{
  "n_layer": 22,
  "d_model": 256,
  "n_head": 2,
  "n_kv_head": 2,
  "head_dim": 128,
  "d_mlp": 704,
  "vocab_size": 512,
  "activation": "swiglu",
  "norm": "rmsnorm",
  "norm_place": "pre",
  "norm_eps": 1e-05,
  "positions": "rope",
  "rope_base": 14600.0,
  "rope_fraction": 1.0,
  "qk_norm": false,
  "attn_scale": 0.0884,
  "bias": "none",
  "tie_embeddings": true,
  "parallel_block": false,
  "extras": ["local attention windows", "an embedding shortcut"],
  "init": "normal",
  "init_std_qkv": 0.0421,
  "init_std_o": 0.0,
  "init_std_up": 0.0421,
  "init_std_down": 0.0,
  "init_mimetic": 0.7,
  "optimizer": "adamw",
  "lr": 0.00209,
  "beta1": 0.9,
  "beta2": 0.99,
  "weight_decay": 0.16,
  "lr_head": 0.00598,
  "warmup_steps": 451,
  "schedule": "wsd",
  "decay_fraction": 0.628,
  "decay_shape": "linear",
  "final_lr_fraction": 0.05,
  "batch_tokens": 131072,
  "seq_len": 1024,
  "doc_mask": true,
  "train_tokens": 924500000,
  "steps": 7054,
  "dataset": "wikipedia_en"
}
Each number is 128 + 24 x the weight over its row's rms, rounded and kept within 0 to 255. Layers, rows and columns count from 0. Numbers have three digits each. The size before them is the row's rms in percent of the matrix's.

# down: layer 8 MLP down (transposed), 704x256, rms 0.0853, rows 384-400, columns 128-255
# gate: layer 8 MLP gate, 704x256, rms 0.0898, rows 385-400, columns 128-255
# up: layer 8 MLP up, 704x256, rms 0.0864, rows 385-400, columns 128-255
down384 102:161130120109121149151099104087108177062140132100143089117174135140128127123110130121124110107160133125175169095109100120127118128117144169112165098117080143079161142080158091131144104126161155131125135113134165116114090122168126109135125130119139100099138148173094164097145133081160097164152104093143104130144138068129131104112101157129116097132124121114159149107103158121160154142150
gate385 102:104106100134101110128132138108132124102107117181156087116108150144178129163117149125135126139124100157101168118152121127126143123099126126144210128110145140145154166129138112126145150120110140126099158146108146107119132125138109099134141111154104128142150128110138161132143168107143146132122174137174159131165148112122167143111136135150142093144121197140141174095119169108167140123129
up385 105:121127162101132158133141108120079108133130113105087063045158106142144103117119152160127103126102168141164118160162071102141092140143154161137093104095111143117094161158140122106160144118087125097140161114095117166117143147093160129128148137117082125139123109133135108127089150119146125123137135151127141134116156106094126167142099103107105064133106122137114076117168102079124168113124
down385 103:127130128138126117131117103149102117105110111135150099104148146129175147110158119137139174142118164154133126141117136120106103131115102136135114118165148100127094128109094153160100124115094118101137089158100134121125092136134099107134145172124115136172151111159092158107113105083113136127102135121101133114112099109141144137166133094138156155073115110121125125125149136130157124140106
gate386 098:124109126097089114131100117112092101142112110132143075180160124113137149117130140153122098132121099115137160152135153124135136111158109182114139120132151164116140169132143111148094110174102104145129137136098170117145168117140088079064145133140128089154137100170110119123113126133092071122142134198165153094057099126147133162172113095126115154147158086125129118155105132138125134136132
up386 098:116124154112133112147131163114166158116139151147128109093107073112097111092105090135130081137091127163113148145104122080108202139111097149129099105137152116091129149103149091134124118121119083144158159102189133100126095107128134142118108093130128111133147104153098158158132136160129140126178117133127124111127152106148100148103077100151119162134091122143136081127139161162148118100131
down386 098:119130129125171119153110153166077103141122145129128123110072123122129136083099103110131136142157147126153089150134106151124128120098176118121135096133161110145097079089088157159152127138128112142160134143115130140163110140118088147157141138140096140156136120127120115123141120147148152130086099106153116090121131140124134112174114087109144091109102140119070105127109096124123119085132
gate387 108:171125140125106111102141175136144158125127071105147151148104168142191129101090150135158131131140166114097152174101102125094182111080144098136156157128165107131136132107139134122159114144151119156101137091143141147113159096135141157152147132160087122121120079109126118133133084112117147154102145126133163142116147155139138155120131144134122161108127173159125117130130156134131116146127
up387 103:153085102112154109129143157137165191129128112115072114087165128156108112126138145130108114127117166077118118117118090135112081160123123083132110136112088098119138132115142117131118122173133146155147105100098101124144127134160144117128070136124123107124094107149120163144133130090092071127089121107098120106116140152134137169132104181116123132110147103130086112121152083112169122114166
down387 101:106143125158130106159153151110108091141169166144123143110133089125120067182153099117129114107130089142159128147120056140139128147126154139161137089116107143150125109112168177134123091131182141075111116139092132147165132127123101121135131143089162090156116121116113142121095115141181130114112109164153180136146115109122127142137132140111113113132148165134159120128099109120118140103131
gate388 102:170107148089136069135147176129101132146070122124152065126133078156116150114135131144130152107130138103173111121139122121127100136138173120134099173133141108140164148133121164155162110186122129089133100106098130121124118136170086109126135142110128081133080138134111112085115156153097072131131123174122113133122170147167154134114117091125149122128111135097130155114115107136151125113139
up388 101:093103138106103107142129127137121148149131102171077147110112116118079138151170124116173139121057101169154100108128142096138111125148126118187108140165092135135102100097078141110132140168127102099111111095120158111136152146132138098144152163078067097148094130134146150088114154121125100095160141114129160121155116107122098118164159107144146143105141135175157114145149132138129130161105
down388 101:075150121108093107144119118119094089164140134103081089130085155119126093120160173085129114122119168122130124127147112137121145177123150085154141112108174144116120105074092115132113117088127149153125160116163103107134111190121146109149152169134117093128126102143172114119118146172121155121124125154147153100102125100126116084147158075099160180112123124142102107115125170122082131116139
gate389 095:126119166110151132121176122122107142119105143114102097146153149104134123138102156140090107111151141079134154152111133149120110152066128091151166120143158151129126098086123118086151138141158140144107136124103145074118099083136131091099157139121131117134122106107110099108125103162100151119112177123132131098134093120120136151181101129137163142155169129130107165132117091151100127106123
up389 097:151132163137139162121116126184121086147127167164131089200176144125167141157109111106100106127120087145105127128118086131171100111148124103118123123124175125133131156143131121108121139154142102087139132134098151122164163094134141133096132149134130132085104185095127130138137165144162110148122140160127141073177116085136143129116147148125108137117147137096128152166092144063149087102118
down389 095:169140150109122137151116106110138118113105117110123113133090123146108126109129143126135152147107101113130143165108120123074120165111125136120129172135127132124117128129102169127107121115134114171121173097139086119085097147104135150116119133124128156131192091151119079140122180120116106107145139068151139100118127154160142150127097122121181103123132107194139160101112141148135158116162
gate390 101:145075118142158158136142114115107117149126165137156115164134132091113150085124112089171098123139172112099172151139145127126140123126090099177133130127164128126154177168147103099159104137120107115172117118149112125153114133205151124096109116146124072117132089139183138152135097106127125102124141101093098104146116120144126149110141165153132152119104082141141140122144098150134092101101
up390 102:117122140107144112166111173143149141099126149161139160139160098062166101130149143134092136163140146107133113122131161135119163106103128135134152082098141154142091117095095089106118128209117143092173127105126102154120156091122104140109144092149142125078123106157135143095130129141097135103116134101150076151144095164094123154119074130119138162097114145145182146120154120098146087145109
down390 103:143137132128084123134120157110158139138117094160146145187117146154133127121167141134140125142102097147135113109105108120115099145144117101141128137167113140141103086101115177113117117174120113129113110119122115121080132119073138115136130119152158142114114116131122108113128136156121123143116106120114164161080155182094099142136116131148177108125115167153149154123139091118113126125135
gate391 096:129129144083161139133129150134114124115108112119120154140119063154148175080135142123118140109122117113118146116124159113146153126137105116113140112142137162101117113114136126148114149087167122133131135105066129127126140109152128139135122178155084121159115149122162122128134153158114101091081116115127164111120151118150118155127159166135145103162108174117140121193163114163173160144140
up391 098:160185109160132134158165105114113084141112098151105099095116153152142138130127144138131139113151128075190118141139095095084181143122149143113169120130139150074108164125104125129140131095151135130132102137150102124095129133134149152132132102117133112110129114150152129103098106123101161126142119127086152132123116163118106128182153134120138136092118142124092130106138147149113197099121
down391 097:091116121158136106125140115139131122097156152161198135129135138148114136137124134144137153134132119104164114163163107112122078151117095095142137120128162151171115123118134134158111145130136098143135104116109112146164158161107153076168147112131138149140121134118136112105148105114111099131107128141108102135085115141180186174084157094165128107109109093131115140146140137084106138113128
gate392 098:124156123095130124092129139111141100161108148125107111131134126147128145110132124151165183118103109161109116150117116104109115117111134140095107108119140098135168080152152158147128126096111117123143112142154111143160166176154128089121151144142066125122091152129134128074155163076095147101116100095150111093194163157113122128144104134157108139141103193131115143152098131155166105135129
up392 102:117116166121147151186131146146095098098104141135122095162115124162123107096131136153107122119118131120096143143108075136050103085135103128128108140118109138099123162122072129140107137135143093137123132123153168131110115156175122115136195103089142122147150123133151146130095125159085115105122107134133123137120105072104156130121069097125129097087101147136138147171162125136138141128161
down392 100:158134149119164126148153128126132105100110129161135106131134137149117146123123105152107162120141131121112127158138172116125121117105135118105123113196096117126106140135087108129128104138120114110112155153131131125146124153150141106125166119094077134099064102141145099117152121095116107105195108078119125154133165139120110151142113148112159157104137185125140154122139159149118136126116
gate393 100:132115093092128121088116138128124134146116103137079117080095129129169134087148159164156147149101132149092166142141119155121170123138090132121139151170084120115167131129121153114168136147141136133140092116143111094107119101141102113070140186132111132081154100166154093130115136104124112112075142086164125144125153110133167126129119108172138119152120154139134143119117123151079129105152
up393 099:121168140140214117114106122162098120133108084121138139124140148129129131176159117096115154118122104126125177138126118145126110141098155127160133112100129069120117103097131125170116178138111113119119161119100147125150141114131116167106147125121112175125112127195105137134146152150126121137125145112104154126122119110140106147177127158130124147131139163169117112122149139109050131142093
down393 101:100113162139076141154104113116129146123124096123132142108114135104126170099145110108105095120112121126161151120131147083137141142099105158136129124121091129150105172103155142117176190156172164138115162138168165132098131141131141117138121134162131130106157134101133100150155153155158094127147166127131138132075102123143111120093108117141151143148152090083156119096116087101066148133139
gate394 097:186126137127116108124156131083110175101111093107163124160140147155133146120165148116143112106144113087126165138165125140152118162110119139111126153114134110131179121144128127127107142173153133145126124119078081122094109141155156112129141138138066090109171096118157169164145129106108128096106099151165135116160098161107119104121165097106114103121132160110120134148098108151152133148118
up394 101:097070153086148164121146145156094136146108159150119159162131115123195118151061167134125084116132170127101129210102100097112133129125125089151157127109127116120159144124130131148126138094119104086164110112151135105124129124145158200127152122137173149134114180129129101121122131127139116111144147131113167144154145144140167120095113160126121145118108101123134126094124181107146123132114
down394 099:140111134166130099130148117120086157098102159162128144144141106127141139134115108148110122096111159129118135151097129128116114090130115112157176118112119096108196124151112147161128138167119119119153123130133086130167104097138163128117146115169131108110136159148153117180097176127142113145146121139117107100167161117145139118102105132110120094100159127087086136148126136092143096148149
gate395 100:141103099139142120161120126143100134127113140115070078148165113129123100147140172172127125117111150111126118145133126133129109137089142077121120142152135118081169136122122157098132097146119137110179078142144123159086108120176108123162170143120108154115101073126161092097118117111128094144127127139157125093122164176139170160188122159091130122129137126107129147114119141128160108104122
up395 098:137135112106106121172143117096115078117135093105119136127122125116103110107119170111082144158123145134154122124130168146138121175183117122149078146116119112096133123122149046116102121146123132160130155124115088157117101142171099142142161144124133109128148134145097100128118115108120151129095157154099072171103127114106126138137127117112143151080141102139125145132102167103121126139129
down395 096:132141167116142121131101086138127143116113117097128152161065162135140167153127108130171124135134103143090136147102177121151122153115142154168140126100112143173137098111137145155164155170125106151125101085132144098136112153132104152103101139137144142105177150130118137160142153146091145119109144135112115094124141181144109114089096110129084121155151132164126153093112157122144110152086
gate396 098:166105110127133130111106158085098146151149083093098119152144118142132109150109134078115145111083144166153161136172115125120115165102147104095094153163114111096134091157111151123102146148159127126132113096125137108131166104126138115149096153103082123122139147125124123154137105105124103182115135095122143152124124129124158112125079132124124129122112139130121146168133160128157162122119
up396 099:128094099118137133150135095120147148121095112104085125164179059142115083112097169146206122132106090146171137118162110126106117087118113135122170106156112106142118104155127080149150172132144148116187120138098117174163106132134116117124113086134096131150088119105130102138116163116143111103123103131110127140070152099114120094093127113131152081089142133122150128151114131184117156092124
down396 101:111134149175117133125146178145142104128106145131179136154057148122126138098145119119103112135122125121112116143112132183137125143122099126142139070119139134116117118090128146059117073148127162106109124138119146132090097101158119129128119077116115153117142173133083137109136116155134150141110144134121108108116122171117080132121106060137089124131116161159109176117206080080097127090132
gate397 103:167120110082107171149155133146106100136124134121137100112142153124104130116155126108120137129126150101128142113132096147139147092115108117147119151119106132108131089100134126111145159161108146179132130167149097115092158147125111120145110114089081085153128124133158122092132143113132100108151074131116146153140061117131142126090142104105131094120147144089135130137090103116096184147177
up397 104:115134122117159095117053136123132156153156132139184136119152151162143167129138129102110168117067108112130097150133114072110141147166134133106135127120120114162136176126113171135146147087125080103115112144133170091106114124124119102159091127149131147096146123156149118153119149134156121096124139147110159085087135116131148119142134130155130109136137164106138142099156112150094130115132
down397 102:132117161110111121100126119156154166090150149149158132136100154121136108128119146115103146115182115150133100106179126121142123145160142105114105118084161134165122140121125103138112184092153153132139118159120121126159103158125143110146125108086125141100146183131120146115134121168138148145169107117132077169125088107093094143130117095122113098162165138079169138147094129162110124075180
gate398 103:143127126121117148149138102138109176113096106150122092126122128128151126142101160114091098100129140136069113128139102125089130164118117121100097093174157107139160140184117129134146160130129131141142133072160124130127132100167164139120132091119147146139171088112123148138139099122112105101134140153173159167100175126157160156119094102150130096154121161162154141144106117118084147148111
up398 100:126115087170134129117126135093130149139122076100072130099133173129080109140146127125116177154126126146119186110180117151154093109135109137134190138117097141130125114120149113154146103157098092176178103108144108148131161096134099113137115162107107140136124140150133146116138131085132152129156119134142137156099119149140141103177116109083070102145118166121134126170136173073120140113150
down398 099:093105112158129133129103159117066098164155134149107100126100107171097168149097111133109149131140156107126124126162127116197079149164092124109145176126098089105126139121137175109129119128133116116131112139154116096143166110126106115130091120127106159092144145107091091130182133088140125120180143159131178179128126170139143126138123134106122068135108131112145154105123097146074103112120
gate399 103:153123138091099105149152132143137144164107117132093125122108115116105115125101173171106103173177124128131152070125138120104075122073138157177156086156094116133133146152098134110164162156169096165119116162100113133144120136142118127101199116097153105117106113135164087110165124115145108107136126126167157152091113127102130134180085111145100128162152144147113112104096129173128127155109
up399 102:158136138146134162144128170147127097153107159105123125101096153151150069164149123157125147155111094156078171142135114121098202090135131146122105111121129117122138125127083160154103148130109131099135114150142123148119094153138095178121125110142117102123114150107123109083135158126155143157142136108112119106140127158155158139101126140101131131135116154101104100127148092130139118117114
down399 102:104179124115092144144147087150127108173072119145143131114111142164138136126133111088133119150137106140147139116114173138138125158135103121119163162185137156092174133117108115132094120166144128112116159153123144112130130122112142144125119111123117087145137175113134135130139133160132147133112123107107157083216122123116139164144127082085125106122147145160102136102133147122108131169112
gate400 099:128110124117133137126150110107108149173114086125126087095127120148132098137114119123178153129128122075198121178112123122132126118138119159082101139156105143111157119115121147176099131151130128135142123113108111132124130100127093102086181143152129160117122096134087131154102109145072156117106108158129101150108143144086131129170119125123151124052138117151157120119132113136175135136144
up400 097:114167146136123157124107157116140135147143132098139125117102148101132122150131091123120140089134147136134129127092092137130125133157084129114169121104111151133135173118103134130150112131134119163146080106131146128134138131104154081116105121112122174133107133158105128139164119106113142109139102153163129141170150089074169113181092104137129097155199167154180138158074137101080096128098
down400 095:122134138184114110125101115100112177159119123101134124115144120143135105159135104155166141111139140148133156102150109132138098119114136134085060159148152112154122124110169115157103169108090092153148147168120152133073145138139181150123114167170146134103145140126166086143107156148101137160104167146123144131097112129133135117122105109099207109087113074124127125164139131142161114128130